Each number is 128 + 24 x the weight over its row's rms, rounded and kept within 0 to 255. Layers, rows and columns count from 0. Numbers have three digits each. The size before them is the row's rms in percent of the matrix's.

# layer 5 attention output, 128x128, rms 0.426, rows 0-108, columns 0-127
107:119139143146149119143117168162073136164107107139120158155129135126099116161112115124150091135132128157117164069143131118105120134093135132136117130107104117109158088095083143088136151108127109106127115154107153086095110143157151138123119100109159159108126162109122093107108152164151162105196118150138134098092083157152092137100107126065137139149135119128122103130121142119127157155128
091:152118081106102088133181136150167114104130128060110142132154120122160096119128100160146148164088110125102116127171130155144132118114171130070142076137109160153146121146118126127115125140140154122129127100135137098106119134132111088115133118071140087162159129134127104117170200125102116124113115172130119136131157145144124080143121115107107108123095114152151149140114111133146127138115
088:173113098114101103155161132154099139138127096084088111150163118143135123142071113177100122098139067132120141109140150138142150152130140152110145131134150088186137124149136132137080105181119140107151097140138133169161090148097142123119137101074153111125161123117145134144128089102143138109117138121103119125128147089134118112118134085144123126130112177121125123154149134153149151165160
097:121143139136114104095151099094128117115122132131097131129130133105148124140115142146147099123152148124170104175133069165151145159160113107123128139143126077151136164112136160163154118107104140158137089146153098100167151070127120119115111128151152118096139135145138142143109158128160134149145147097128140118092135146083136131164127094167122149058130083114135142156146150129124106136195
097:151141150144127118088126129156121119137149132126131090145130124169139187110144145161108118141101097099101137165115164113090134152179080137095142129104123111148095125135125158119094091154132152129179137100160074107129136138092119131173130107113111156106133136165149160158156136115105095118083157146129136098102124114124097133092126156120159158180108133152124116159107118153108116115103
093:121101101099161116138126097161107103127100086102107139098144102130090100134130111125138141107176142160154148090113084138112094124142146167134177098151153150151135165152158115132186161140104144120126192145108091123135153113135096135147120153156154115093103134124105131125115114099160071092132123141132148146081111131104113144141106146148146121126134155149130138104120130100162131123170
099:121091156122128111148157100145113144119138100124103117115090140116108130146125128129093125115177125137082152120104107105130165131156087135125114091161111093171073132149095104124112134133113155151108158125132139108124133130168110166101098154153098088140114107107113120119109081095145093095108105109142103160126156144115153099126157138134133153090110132127127097142122171095146169133058
093:142103126132128104099144096131138107084169172174118203174142120139147117107105109130135116136117071087073110140103145090109111127125138129158126131132128103122127148121141119120095130121148109143128137156159110113140138107180153104123115163113095148161088110113090160140160156112117120155131106137160100127165102112118132111117109125093133081115145094136090154149113158108108147141099
096:128130172110182153111107151145113112155131170126125147156098092084175122099157151118113161123152157106156135143112115148127164120128100171129120149123168126141155115102127108116115147107146138118102135131113107098129140113151108120127076156082154134156098126134130161135108133125131143089123114128145108149147134123129149123133125137086149142145210109128121106108209155158115141102094
107:146124126121108134121137108120192106142134127085094103034133114127076141138080178102131116138118097121158129115119141128143121126092173141138139104129157131149127140126172129130117107118145142135151109127126143143144105099091099136166112093093154105095134069107133159137155124134122107112143142146120124131129137131114121099160109173131094112137101109102120095088084100095139102129148
097:142130122109120128144124180160105090136172181153163130156129133149167153146136138165094160132092110118097127169173125130143132139142099147128120140148119160113126100167127191086149180111153162116127119152126110163129138106127105123139144164099131144125155179099128132132099120108150107097112164140108145137191136113139137126115108147102134100085164126130125103133156113158116134113106
102:112129116101163144151115139136118162115156163118109124108114084184115102125105105138145116165114139112201122126105118118117160090117141146109086125118140117125140135086145144146138122158111105122156133154167129110170125128122144146106139123129132180100186157100119177140143096102131118088146110110156128093177101173136102123097123159144154107123128123157142142117136184126113152106143
107:142155130135109150097105160116147125153130103130170107121157145148119165083113122150163122072109124103165149133139086082138121156142128098132134094134106152120163126091133142111113134093141131125140132130140120066149115138093107132125113133138140141147121128126104150132124151154133147130125136071182103137115110099137160163174153136118147185127091174123164116091146160090163126095112
091:132129165150145087125142093139125157137116108149121149165116152135136167154155167137156137132101098148073145145120147119096125114142134085143089121136150131110138129117133083119125104118073142123117124110078081128127110111146116096149085156135132131156140101085089109151183110127110156137114132136125117102145111121109140108138193121090104184142136149139113149155189113133111146142143
101:125143093153095100133145110111108087094128084090119106100118120173098117142133138117121157147116093136092123152125132106128140105154144141117151091133118150130122120100145128117074107162123151102121135147107144130149108120105117133193163123112156160145102201115099152120136114144098115122117145141085115091063131168132086087139085116102119136154118118135105138130138081137102133118131
096:090125136116121143147110105116167138150175139170150121137140161114113086114162127145113136129120134166152105138103094118119173103136102096120109147102114155117123107145134126086142161145104136125107097160099109123129103109102102132070114125139155175102153161079111157119079152141105161114141134098123102119128134148119180133133132131130117193113131134112140136104112157114173131067108
090:124153129165108111116140149136125133095166122117127116118145137117104103153118102093102061114146113171115161146133149127134142137126117170162142106150102173116113160147155134160092138122119109116102169113182126120115145166129125119126068124119140112122110139110112102138154144088127141119153116152107120131104130126149164113153121095149121195140100116149091158146114153083172101141073
093:137142066132082130130133128105089142142154143137133153116142140124102140104114131142101095172139138170161136160151140114167158093124131103104161128119146108092102118077145132145137137134149117126110123114153141128113134161114112059068123101164125147119134098113171161097137085129145116126158137089122142099162149162099143126161137120138118117116106129108106122173110119180147118091153
103:105153139165073096128176138123132135133155182119106140143134149109162139153136176116111117141115091129147137135120119142168170126099147125157125107156094149156134148095148156145107142082147142144090105104148106161087167099142167119141109152135155092087128153117106134142139136135150138131156108106099101137149137082126126102104129104090115115145150097158139124089127113176135157166121
116:117119118098113119164141077125125169081121140128136146168100108101166110110136129122129134131152106132107120142109123134105139160120089120092116160097104136135142123129101120101107095160148135118099118145113163124170110175139113101100142143128134139118085157127163123165079149088123128130146119113047124160130155177146141145129149098102137107111132119166103177129132139104091143082133
096:156100111136118147114152120135138152088151116105135089100145088098147139116088139153140138154103158102159077118113119135087157161143103126101134125096104121147130128108137135075117173138130156119130121147165153119107138105105153114122112153130095128112133148170122065133121113162083098123080120115120138139106124136150138151162143115116107143134093101112080107122097120099174077154159
101:130151094128129102142102112117144149095111146138119159136081155107122122114168100139137146118130135135087173155112159137190127122143127130135147113191112072109110169156123136099123124145122167163059106135098119126145155095155108129107162112140136145121133094095160145144119138124118126123096067120145057114126085130104131147157140116102135100102144144123117128113144128128102125107119
100:113139119140091115133102132151102139096144124155120152112133116150079101155117132140149096075106104132119173102081140115115109055136149127144091126135103101125116141135111147194145149074138127130108096108124137145133123149123156124138133141122082118115141111107093128110105119103184131156102137149097127125167149116141115152139172171134138157153097105131163102100130137089115174136137
099:119112142084153103130159119117131156150148113099132144112165124162083113158082160184119103090159107175149156115156119140111111123134135180158132115146149145137126141114110156208114076139129095101155146122109135097150127104118121160123129119100156132102134111123118139131117126131128134099091158142192128143136150151140117122139111122147144174099114145103136107189118132121128124104134
102:108120114149172107105107173092128108154113156117135120122104112146119168133139146132116148143141137091190121141115119129069109147114138105116091146114134134154136149115109121153089135091053163084190132147096123104123128095124137147130084128112095139135105116138153136127099119158098138148137110097166126124140116126150110178152123171099131155138146147111118137155099121101140104089105
099:153146106108174124081132078137129116107130112100124108141163127107098136143132166134135135134121158120125121140153096143099142117113141112147139120129141131139142165098111122116152127080153126129167124087033078114115165117117099119074099131121130174105142098129126110112105112130122125138148116168163163130131146125165129138127118085118148160177103096148120142097108150116167140153131
101:149129128132124119127116097156155123115136146103164122099140067157186116088138145138080132162153150112170129146185079105116123099111122117110078114132112156100127120145153162165132127172113112146082171120111134129123142078148153107120121133134105105106118149160090153143134113099092118122113131095155123150137121129158126152127100124125102108110162116167110119123115156158134139086097
104:126135124124154133101103120097121148103123143120114179126122140095163093152088146137116140119099181165112099086111116125100122184111152170131111096163090131168124127148133133127133145118114116191097154082147110087102155150132127145163155089117108123142163097109112119115123134138168110116160147136122101127132116126115132142091152129153150152126077148147150152152148100124089155132162
101:115126170159101095131152111137149126162129119191159148138126163139156128137115154169147088128135083129141118125158128145089163164197106120123148156142131123098123116121123117114154116130175138123104106093135141157126142148162109160146120157133101123127162124173146145176111158103100175136128153131156148103146095104119157085138131130118116097096106083128148132149112084147111117121126
096:146086154128119110148105123102127123139128133129110132109101060144138107095113103123158149120131130155131133135121104103141144113135084105084134171152126167144124147155162152134176108129173126150151146131150082138129128110144141136095131110132144133147124128114081132138117149084116125096122148093118146099145191107135105136127071053181145141115121083115143148111154100121128115124098
104:155123128129102089090159150079155155142135144115152120125139131109119147144094100117142098088131124100150128101143120155173123111134139174140152118137145095176131110136108116153117122153099135108135127117158142124096153137124079134156166131113137119172153132137105135149154099109155130145142143202204103121125139141109108123139105186136113129157134143116151124102157153152186149127111
097:141109127138115152106134102115139158133143150170083116092129128139102138105114116092092078121119128153143145092133149149123104092106173126101123110070072139120075150116135155107141148122120135105157146119173136127120138112130148116113123129089157141086157145106119153123163109119182120124170147071097159125126139143090132112159125141108116116153184121090130121124115133094111144129091
094:111113112194128129138126118094125087166127103104131146125174150131107151080123087104124153090122129108124125136101138136115097158122095140139118128128139099107161149153148112122121107140150137116091146095149166151129082126135142097110147138079136120114123077172123089123152123157141110112109143168129100165077105137079127129117070115150165146139133112089105122146113158125149132113158
092:134116098117121143143119115107088099115163119139119145151134152166153085134139142095132129106140086169125090152140128141181093089093141155142140121117190125111137140149106140079122115109111109116115133117199173150172091130105151122120103109124137165095108165101126119074105132108126176127148100132155145129118128124104122168084095155129103126134170107139112140126137137131121139121121
102:112110168087088143104099127133120112125118123101123122130165131111081135172134135126123128126076145161168141093128141168142091137111142153095148099122089129099150171156156139188139104136111127123127136105134145148113108132119125114115130120159130110104104131093117125138107160126152143116118123083131153080118166111114168141127069180141081121164104147142119144111086156134134135173126
117:122152152148115118104131140098109136177100097161092131151152148125124147120105101137132142094087170137141113130133104136049158153143127116111113142137119147144147106100122113084136160124140171102121117088122117147151106120113167103151132127152109091135140145113097125130106172107155100133087125127146078132132126085139121124109142104124198156120115173176156147116151145138123152152159
088:115120139181123152119125162136144159116099111146159159125115172134104148156131115124132110129136159139167165147130076108169145088172139104133113085121109096165142156098144140099132147092102128136097142113111137095095103134145155118100125157130131111169093150134134120165121123117093083121155107155129150144092101114126136191165122112145112158176088148142105125131114115159143143131104
105:183133134147140134127132101121142113145154123108117125133185142104098089117055128140137138118142135120094135151175134143150162132090137142137122093133113131139074130202121121110136158086125122068154150180140146152147112125145139134108104116131118127138126089103134121109123163133138192117121159141164107099096133126144131152151110124152134133123115092099136108095125104121170117109097
115:109150110140128099081145136141158135158136142076130133129104131157111103170104141150122140082126147140144158163132123148188140167127085106147160124138141135162111157162158157164155118108131150079156136163135135117182109083174101099127131147131107102140123117120143133155127102107130128135145115155144097099097112146100145133127150104166144168134108102118085103108130163167136108114140
088:155170130140119151145123115155137121134127109123133138120138123151174148113141119143102118134135113159062132080151139100140132126123129143086134105162113125093159089127094109138126101119126088123112141116137135123144119086131106137107111118189106111131141136144154112219159151138116154094093134136148083103143144161105121139094104083139102103163112105121176156126127142124147138091087
094:114133148128121118145134135123116120131065128138178151091126178123106115147125152110085111121123162187132120130099149118157157118079144092121120104134102153091081164145125127150122194097134087152132131129100161131132102117172117144123168147117128132139132123103117150143140136148150136133168124134174137113086174119160164088109106111145153084090134112149108122134126153136149132143131
095:112110138139142140149115152132148129118143172112159153109116157179150108152130128113132098141168158099142185160125128144122111133130145118154097143179136126133107153157188158127139140097150139103136164146153128163134095135179182117142138117115115122106078120149126135169150129148127116134132106162119149112139130126092110134135134147137183100102166166143090113127149128056132145138149
094:111103137158118105114156127131089131151142154115100149198095111096119104119149142110130126125149107086107131136155094161119172137142118153116138138111150148161136136111161138150101149090174116104138105149161164136097123168176098101125118122144156164144145128098144183103122136150131126114130110147114167172128151108114136151162147152103144154131168134123104105102125177111117085151106
105:139164140126141130090147149108111105137146141109129132145157069149119110151103119139092140131125173173190140124138114142141074139118152106131111114126123093163149131102112155145093154100139121089155154145135152105150128124097135113087145113105139130133164140110141104154169121107135135153110118144179117092104140141120116114158159125066177156111119081145132084124131135098162121160147
099:095081141128156122114120128145134151119148084116121117102083153112123119117134139110177123093109132148104124129108096147122145129085119140166082124157079140137126138131115142188124089089134128084111104121112130101157161111133166100119151153147156135156122099114120099084129160128117148118121141099149090103182114126141178173121104083098131119145100129115132170131090109113151135134134
087:182124136124153163159136134130127123132158113158125128135126135100115137110108140156174088107124097110102092109155139125117173121140140141129120134109169169173179098110138094124127179104160129131146120138145112091140147104156120153105137154168130141140123124117109129155141090122112123144180093121160118135135099130133138086123173112103107127129096121168158126115167121132196107091089
095:102092150142110147124124136158114121142108129128128139160134143126125146134125109113157118076138126137143137131131131110161158119123119171140137125137103081125137142076126109147125117099115128089142152110107160120081152159107145110108124103155118122135115097131147156143108098174179144142115130101118097176112083125087148127066145177176093197114085129157151102131125116140139153157110
108:137134129137124133146102131144144126138118181155140151155140111119151136142128135152112146144157146115091096143179132118127135165150095131109139111132151112141113123167132155088128145135134111128143207139082129143123107134148113139115145150112158142153130154082146094114118135161102147062191086098145118137157097096156095140118117078111122171115124169151117121154162107099106116141128
096:122118130130117093135155091102115135103118131120130134116109148112145133112148147117174077087112155142106108137110119136113134164139149134164136156149157108118106148091146084150104170135129141090104143108132182106126079151129139174131157124093122145106107102098150117093116108192140106123176161130113129152089105085117095141095094171129119135123139169133114148150130123117154096150158
103:085134099124150113109131152133112119119146129184132146137101132151134142097146094163130095101121113125049139089117143082101096117116121110112109128114085088129164068129123147154126146128139141113168120116144138108118103141150139094107132120184094142136119115119103146135095171151172106126136111066107124117122146153124105133138163157106150148134106123137139127134155134142127139183088
096:119154161126123142143148138161082149108123124111139143107093119122133143131155191155155086120133109125097141119095113138108096099173144094186104071133152112118133166126136121155132094116148099129095104144104155089134116126146128171124128119122131164135129116121078166157143089178112111136115135145099142115125170116126057122098148146096133170103126111112110115131124130125120129160128
105:149123141108120128075126146078144124125140125146141144112100140132102144127126148167089151157112135192139128126104156125158142111155114129151177112116090119112119153164164120144117107147126116106162088119141160132113131125150121139134105145121117147099128153106135113149141069184140070116141098132091150085164124087135138061111101093087109116125113124129109125117119106170134155122112
095:084115110100169143141120146158131084144131138089127132118152090128128117145126121104162088128128102131170130116064105101144105099122159095087100136137131104161160122108118075112113136117131163111096188159112119132130141130120113146141132109107130119139150134172115092138107103086110085095150101161117088141122120104096112099144117121131164129163120116165114100126132140110187148128129
093:115132146095131208120145141129121103121122116104133122119170152113076123137112109132141121168086111138156160106175124078136129117122087117140143133136141143158167108134126116136144125138135118146109114129145109137091144077111160103169161100113130147145138104142073138104141102197121127126114176105119132068093132150132144136143155168151127144127126147107140150122171147159143134108115
108:154131126141111116073086146128148114150119111129143142077137129135072137123080116142170132120119170118095150151129126136124104148109137147110092127109105077137073126133126160109150118100129160114151098149135117088138105104116178147176161140134118123140153110068139145125122134141195133153116147132130107113136113157153110116127134142136139166147087149086097106100154140155129102130159
101:152157114105134120113124153134173121151134135135133117115146137131114114137112114149141092129104127120153121160100148128150084133130114122146107077106128172092140126137121141165143125102176102108151127146126144082091121151107097115084092156114112153156148117092087101092164133165110119127134121104130136092101103130154168173169094138175153155096084142112107109123127133151135135059118
104:108140112098149076139128151142122149129113097107141147162116121127134110151159115120082132143137107153145175153087186150115141112136152118143121151127121141129095153095171135121107143148118109144105128090098129096145152096135121044099122135119137152120144089128161138119119158115136132117132086147100134120171146105092099142096125136122142144101096129166135150140149114182098067117130
108:082112122110131121135139126164120133092119111165147157138126117128102119144168143092136092136137135129124154154133152120111111102103164107177154110136185103096104145113145130146091143135169097112169139174138139119112142109169122099136153154135127136143100120111143118116133075126150115127207141134146103112152077105093130126115147153145128105084146142102081131156106096157109107153124
107:122141151122081128144143126102133103153119149118110130141129130103119109111159141151124135147102136096128103105164157119134187164095142127122130143168141166161112106177104097112167155080119131080110119128108145180134134128130144164147139136156160113155169111088114151097122093172096124132135151129101130135114145138116151120153127129169119124153167109134162062066137122148116121124141
092:148106134153109133131145147125063153099098139132145166108094117110137151141154126173114124133110144108095145119157135135140107114169166120170156146150148124161104106107127078149138122102131143084133114093138137139110107151107130102128160097154177126167151132111112124088149093177084126097133090153111104081102133132129112126089151153128127129131184136140111115137120094117155140162102
098:139108097133091108144084117121135131090155098104161136125170111099115172135098103120126168129102107129124125070156132091168097155141120130094168108122116058135161131148125133100106136158120089104136123116112159144157087079149121120146124113112095113137138099125114117083122125107142145123086118183149105121081136127127132161117145114125115125149110108097087157153100120117139117129110
101:104158134121155107124107167118094121151141094179151107119108162147130163140096130123141135128129164134114087129135087097147117107173100073141123142161154130122095070120074135126138124096151153165124123086125100142142118121118117159159108133127120155138124143116110119130089123102099168143150152151145147121163155122127100128129144093167127172140169149121162087144147148152148110115166
100:115116146084128121136132124125128110103117072086105148133100123159134144086117131132114130134118109112108111136135094180102149150143120153161115111119157134146127129100158091110156088149157159164144159086143149120167133151123164093119131130161153139173110090130129172120139149110073095104112096154100114142124101137159128149147138111120088127094152117100169159141118118094089133138173
109:118136146101120175097104111178096171134147144121129138106149145144144161123116127086128104122107140113115125206114110107116146092106105122143113132131153069095111132109099099123141169130138131121149127163156100111108157138105112095149112105155152099162107125122131170126166099151185112111182158115146129128118133093124151116171155166096103132117103129150127111151126148130104106129112
103:143091142142110147119147074122157094137110138136120132130133133144133099103141155099168153103113105123115121142169155108094144145124127122145107143107102149123128097122139129106111145094134151118154172118182124145105117069117128136143178159110132140125150122111109123135119107099131085088109178136134120099112181108161171113110133091174086097161098091077144132162127130135118159126145
093:107151170121152107130110171120097107111118130150122101120121139145142166185140115116135120149155165160140158136101099146128155144124099102138159112144101084108136163153133076087154127144156149107141095082148154153152092133131170105123159129165146129155103144124105134109150147123085163132153094074118142134133118160121158124116085113116161138120105128145105148119126092176123141133161
101:165143121083139136118117151136150150109163127091129102150145125096104135125100138113145101127111132157161137159147125120101178150134153143157083195168116165150132124126089109157138139117115155107126139103146141170121142170121114116112158140125110151157149099166124092138101139134123110150120117137146104126145126140178126121184137132130098089176115124123173117137107108055156147134139
096:146129130110101116102137144118139080166139143122136134115152109120137151143121153104158139096083116149163080127119134160130096140128126126098154144134167143115131120134090128111150137133104147097174146112129113125058110091090128135151100115101098123175151137157109136123116112166135132123095122131126094139098158114149123094132108145127136158136097109107159105200169110137197139092117
112:119108136110136126109132154135100082065140109103099157095121112124117088142141118126119109172093142090131145089126110109102132116121184123168132096146112087117149119156142138146077166134154138135094091152123128097138100141127140115103158095099142175123099117114101165113124132077127119134091103155123119111114115102112146107117151169139076086111135167153118144118131130091111123134110
121:144135133159091116107134139201098118100152148155164092120136108116123104140138101103138157159102103080131141148141153103142117121140100115100091134177140146142153148151140127102158116110151078138161170142138144090121124104112120076125135131110092121138102118137105161100106098116078139121112153149138117134153098113124122136120140137089088110103155108132110156164179123087135127153156
092:132102176122147141185127140138131129132163136160141125116118140122149188124134173091131089133142122154111165083111106154125151120152167117126153098122147079159088118111131098134123150150167116116122139114133137106178146117094147122091142108156143158088090148168109134142121118124146140092112121098116132146123108172088154135132152094151114113132131149102076155142142106143177133161130
109:099125145115136124132139144115120096151090177141121097137105141096161160099131117143146118098093108114129121143104125156082125122132095077134108191113161088102144152108159111103148157096126128096134093152112125118090123126147122137157112146094138164144122128146104096096161112149135091121130128119127177124109129093119128150134160086138135178165127116102156118146125129153140103090062
109:121133164129101132151090131108143112174112091142160131130133108133141141101102159166099117136075121111127129091110122198102143129160094141140138152099197191163133114099125122106171113110132119114131112135127096113139106143139070129126108157130172135142161136124131082141142119120122121120153144129141115142148136140103112143118101145068138139139153119098148084135163098144125147109151
094:111127144096136109121128129137131113092131078088145134132153085111120116119114143113080153161133164134122128150123118143152090157119096148130107133071163125111144155119129152125114147141116158120145135075151120118126156133149148128143116085087137157156101147122144087132101162094110110118131115157090080129138197131154096128109125098136114095138108126098098213136142121128147121118114
090:119112142093151131147145084150125149133136114138118101161114087137093134077137134149116093132127106130147106146189146087151126091121110210128171126121117106110119087134129118143112118139144135149111130140137114140144142155165107115148144124121159103117115147119110131132136121141150138098155106166102165147145144126119153122165132105160161096082062155166113126164152157115123110097087
095:119110122107135111143113145115130144131128142163135112137120155136141126167114107086147136117151129191160115163142128131149127102151168095103111129128135160097062101145166135095108147130131093138124102143124118143091119127132101097123118180109135115146153152161086162129107168109158142128144116164122130108154118084166142103097147128169117172118176180147140114125083141177137119123129
092:112136118133131189167124126110159155153142137169136126137123138104135113137152111118149135119102088143154123172132141154154176125144114108136096147124093124144145108146144127121182170153104113141100098102149157169141092090158159115122124137164094120130110105140143171099162122108130102075135100117156107118086112068130140127085097128160140108124106117088149146160123106151113122112109
105:130120126157137124130166145138176100130138135155146128169146099166118147138159125106138160093123138142137157138141102137080128139086115134161121125104092135136159124138155158105184154115103142153158179109132141134116128106099104114164163149152145162138118119098079117172162151134115125127134098144131177150154157094096101142110092112115168103136092139083151118075130117136140142140127
110:140165127121142093127129167116142127131157116094127137091139132112135160128124109110146156145115141107130149113114105161103175157107167136129108080143115152132132114109075143144106174138086141102120093120130152096120104109133163112117151144143127124171160112105144138145166147093138108165110187129116076155127122154168157121142128158139161066129077146100136137134141108159125158150112
091:091107137190127097097136082142089117120161157103131106141108104116123128117123121174148120115141115129099125114115108110156138138131100137148135096114141112132113125119143128127157167132125159099166082092079091139148141207127124132138126127148123116161129119106123157130110160093096118160139121144097115135132132111138119140100099086073129137124116118111109131078116130117166088192108
089:095135116125167163122135139097147104122122121111148115129120126136082165129109154102161139128086110153186171139127172136103129134084144119153133138140103083117111153136125161124165118112110129177150150133124176129119091143163098102137128167134141133120115101100135120087133098094125076107147099132142125079126129128143155092139107125120140118185090121107140134133140186117124142114175
109:125111155149143133086161136173140155130111151115103114109143126132111092118133163155137143179125122129086133167105162106113143119135072132150107103127132122162089086144139109147104119101115152116137080192176142079144117124137171155104122144130119137111138095121142110144137104132118116102120146107128123070169139128150144107119102162121094180102142158089109126123159152133114112112133
111:100106096097138164113110143151098161136133147129126138097105131136137157129146089115097107163150122106107119095111102143149124102137167108156093132127122125115122150165104132179092089156138124083111151119097137122119136125178161108077122133134121119101187149138129156115121123110158099113124097075083139151132107143107108168144178095126110099092142117142131114157098128134102169126108
097:071132119107170119154141158109101093106128128162163113112163111156100135120109125176105097077137138111112158145138112120121125104093108118137139159143120119079128127135177135119081176113096167128148113092132107137122131114140166127154151122169179125115092122144147072120100148094144131147151173166131142123158139127134140124141103156122147123106146103123131085105121112155147122162148
102:159172138135135175141145099103126173152168124134125126124109120105112113134137110140137168088152123178080112139096127135150146152109120089114129135119092131130122110121117118126154133113183119141128141211151138130110134101137123148077129137106147109153116147108172107101138167142103126071140127098106149130094149158174129125163122114080145122139135127103121162121125107146127073129121
104:118151173154157130130174151100128142152132146148141127114083105103134129147134129141117148128112115112136109108102128159104143131140143093161138134099103109136136114122119122139149130143139078123128178136153134111093181151130124121171109135110121173112077159103165122156126111167143124134137146123071141165133147110144072118079156168077097144134135168110157145143156170115138163121106
081:160147146127124131115103141121126052097125160112096149120143144132071154175106203109177139158141109146136127141153138133133166128151184126123104115134142087081124128158142134157081101130113139129123118120180094131094135127114156133123090121126129163094114102151140125145095092133146116125128139136159149108116119156109148111099138158148115120153135092123106097160120108121122100133151
105:131152142160124139111134166125137110103110144153138151156124126105132123106142124116136109129111158091101108167063157121157147111152161123171127139153116132099117127108118118113111133127087140089154156095099119131139141145137130092137123130181139138147078164078117133169130107128129102127138144166099124172167141071083168171088149096109101119141156100139130124118126137119080125142157
101:126127123121165139154171107147105131104105093157135151143135108130160131092121114155144112157139127072119096117089108138091157157096143166112132116120179115150115156064119131146169133147177120114121114105114134137155156126155085138146115157161093115141155137092121144146132169154103097138166144123114118134134101119142141102140144130114177096117170125125116151084144117133125125120191
099:103114138146109138146089121153129069164132129097121111167124110121172128118100133117113109130127103101089066128155125132152140129128136102056099124137121113118168178090141113103118132128141146143123138170134099103111124127106116114088090101124139113125152125117168143130129161160104159161126114086110085113143116117131140144111141075118143131144115065122105125105145147127141088176119
098:130126095150123137114149107138074117128111119159130099151099149097102136093133129156116151132122146068143124096111151107110124154113135129131136137102118109139105115099088126167141119093119134135118090107123093091120142174106085147090121169127162097127126088123107085164085125168161121126157148124123172124136170157104114184108145122103095138103123157149129130141114131115171086103120
099:095092088123135107143080116139135121098122130138155137117120120134121120151133076086130116148101104112127136158132119115126127103129147149090112114168122146147063108108155142158111120119124117137076144106139108126080155114128073120125139115072138077133134110093142148116092171082141087077145145166119092112155108116113091149146104137136099120119147133155127125149115115097110141087130
088:136104106127173118138141095153135102128095140148102132158069154128172107125132117122119146164074151073133130149127149115119131157118086163105169125145125142137087128075144072144087147094092120135115098103123080145129153159125088164147162101142150130154105130112136132133134143133118157105118133118131113114172100115108142116122090132129118121152129142137120128130126118077139118078088
107:175151103123105145102131136144137125120132158117089116147111157092161086141150134107136151168133134121112130110085134137171136166099149141161107116155077072150081141159138094093149114107116132144096118127112120105142151075095126114162151104137136164124143155158162162107136110124123141134095130127099146149150124150134122140137178102114096087150133163138115187099140120103127141124142
102:147120106153105137092141101133135084159091140165168142093158137170103146121102146160111122166151163130118144122136148105119088087163157117113085125121185104106130080131138132111113142136134133151130160177114117128141128132120096102159122143127079141120136130102150160169120146139100140138148153153129108125087125123083133145150118096094137144089133133139113080079096130098132128101103
100:104124123122145133138134133180135120113149191126148145113125168135138110122097102108137116144108117089107135115076133129078156125088131128134118177153109095118120158126115134150120093083148142069156099131184122137095125142107132116112121119122128147111073102120123093152107151094152121135160146071122092166110141121144115179108155126113147099114120097134157117128149078136131119153126
092:120142099142129136125145153128133150105148164138113108103136097132169107152173170130103098137084118135142135170105110144142086168096099130171119151103138128094129144122105127165120128142117135121162106111167147136151115162149196154149112086094127132146128156114114127127147112142135128107121131116115127101154156148145109122067150156127125110151128084105103125129131151143124111209178
102:144094140137128136153123115148135150091102147074137143090123131084112125090130108173093143152123113170116108143145106128142149126124089148160111091135123113139166149134097123137143114139158133169110099155151130116140157113133107149133145102085129149118153091090125100135100126122173116123071091096130124098105150087167123130142122123127147086113136105158128175058142134148109157134151
094:098138184171094112131161142119129114137098102119134106118159141140129151153117092130129129163115084118127152117091175138132145128074104111108144139146108135115135168144138163123107081115140107157166105130142095156133132098115125114134144134089132146140165152143126145160147148176121155154093166110133120133117127136072124086101172100087160114119153136147091141107158082143126102138113
103:124134148127133168139103110118134103096161149112138174136121109089146144088153121134127134165162185116107098154102101102117096131101116118115124160115130129136177106127135126083121136177160123126127073151138095089135090135157135165143148105156144122144157126130136166129149154111159120131099116068115145142118084113118134095131159132162174103116125118138128154138146106130102133066122
127:144143133170108111113170134083084116166136066083096131151122165106118145131092125152115137105086129167128143172142120123168156150105119121109161141119120161153167145136113113104119142112124129076141106124123115148135099134121113127090133151141161065167129151140171100118107147143153159144102132142122114150132162135126151120144130100161120131155149095114164109094138132179133127101134
112:114164144171134158093158115108156090109132159141148112134102124108102138116127095128113144111121215130121133097131142135132096151145101100137125117123145132111076090151165159089158124124138099104163129142118138127145163167155130145111170136142117131164133133115118137133123156137165138171104136173083117160141120137152130154138103109137129139073141183120092090104163128119120107128125
101:126100156152087106115166140149144083121155099159139080119139128105121137114105177142149095055116130161116144144160091108121120138138099109136092128103097104123149131120143173123123132100177092121169188090113147127096135144166107113132110152135132098109127110162115105106084122141122114135163126155132134138120135145093131154149138121128146164136108101094125106117105163132138094157112
112:125114105099142153187139174131088141117086147124152107115116150069106129125169122145142139107160137125152101083150103109116137136130145136138111120166127119108129084113100094138103114128168104117123127155122112109111169082127128141128108140135100153099120163151103125089115129154132139105084096107135173127128079154080126159124122108126099082088129133132159126151103117159175109116126
101:070161111135147113114161103160122151135144134135126114138128103133116154148119107131160126137170143110100139124133121118087112144073167076152147150133139109103137156089093098118110097104106157163145121141123147165116128179120154172139160164124145116136132108116137062126162107133114112151133108094175130095167127139139081106164105121116124142149114134125151084133122105106124108164152
099:138107142116145133129121125129107141086132130135119145142066122121115156136115072118131140148146144103136150108095142124112140083159136112135115155150104082124130149113152153144130121108148125167126099165179156146101117142145084119117126125123113136178173141127114166143138149152099110128123121131077092171164150105148138150134115097126143107075152184156150092129125128117141106108056
095:113106123128134121154145135123092138115139157147092145139148126116106121140141130144084106165110143143144221132101143141128128102129110147138123160157136115109123132160113153186148149143137139106072078124108107110114136167147114087154130129101121153132127129104116124141129141116162151134124098143070135095187109147129106150128137158100120134105134100183158152104100166127138136109078
102:121139136152079122127099098135155123125114158134141158170127159139135127147156121143097134151157097176133164079165122118139104096172139106117116115139164154141162106144125125143068127149126122133110111113146107090134109142141108092133149077108092106132101115072101151130146153053121106139119143103141096141118164115147148121155165138129125102152144125128083109115160110104097122139129
093:119123120077127119139136098114121100165117102167151179142133098135141094116121139130140118116149119164095135104103123135077146084140124156163113132147166095154083174111113130137097188161160132087112108122116154129147144148120105125122084130149117150084087126087093125125120150120132128127136093135154116094158161125123126137076123152101131110127140133128140147145161084126174139106158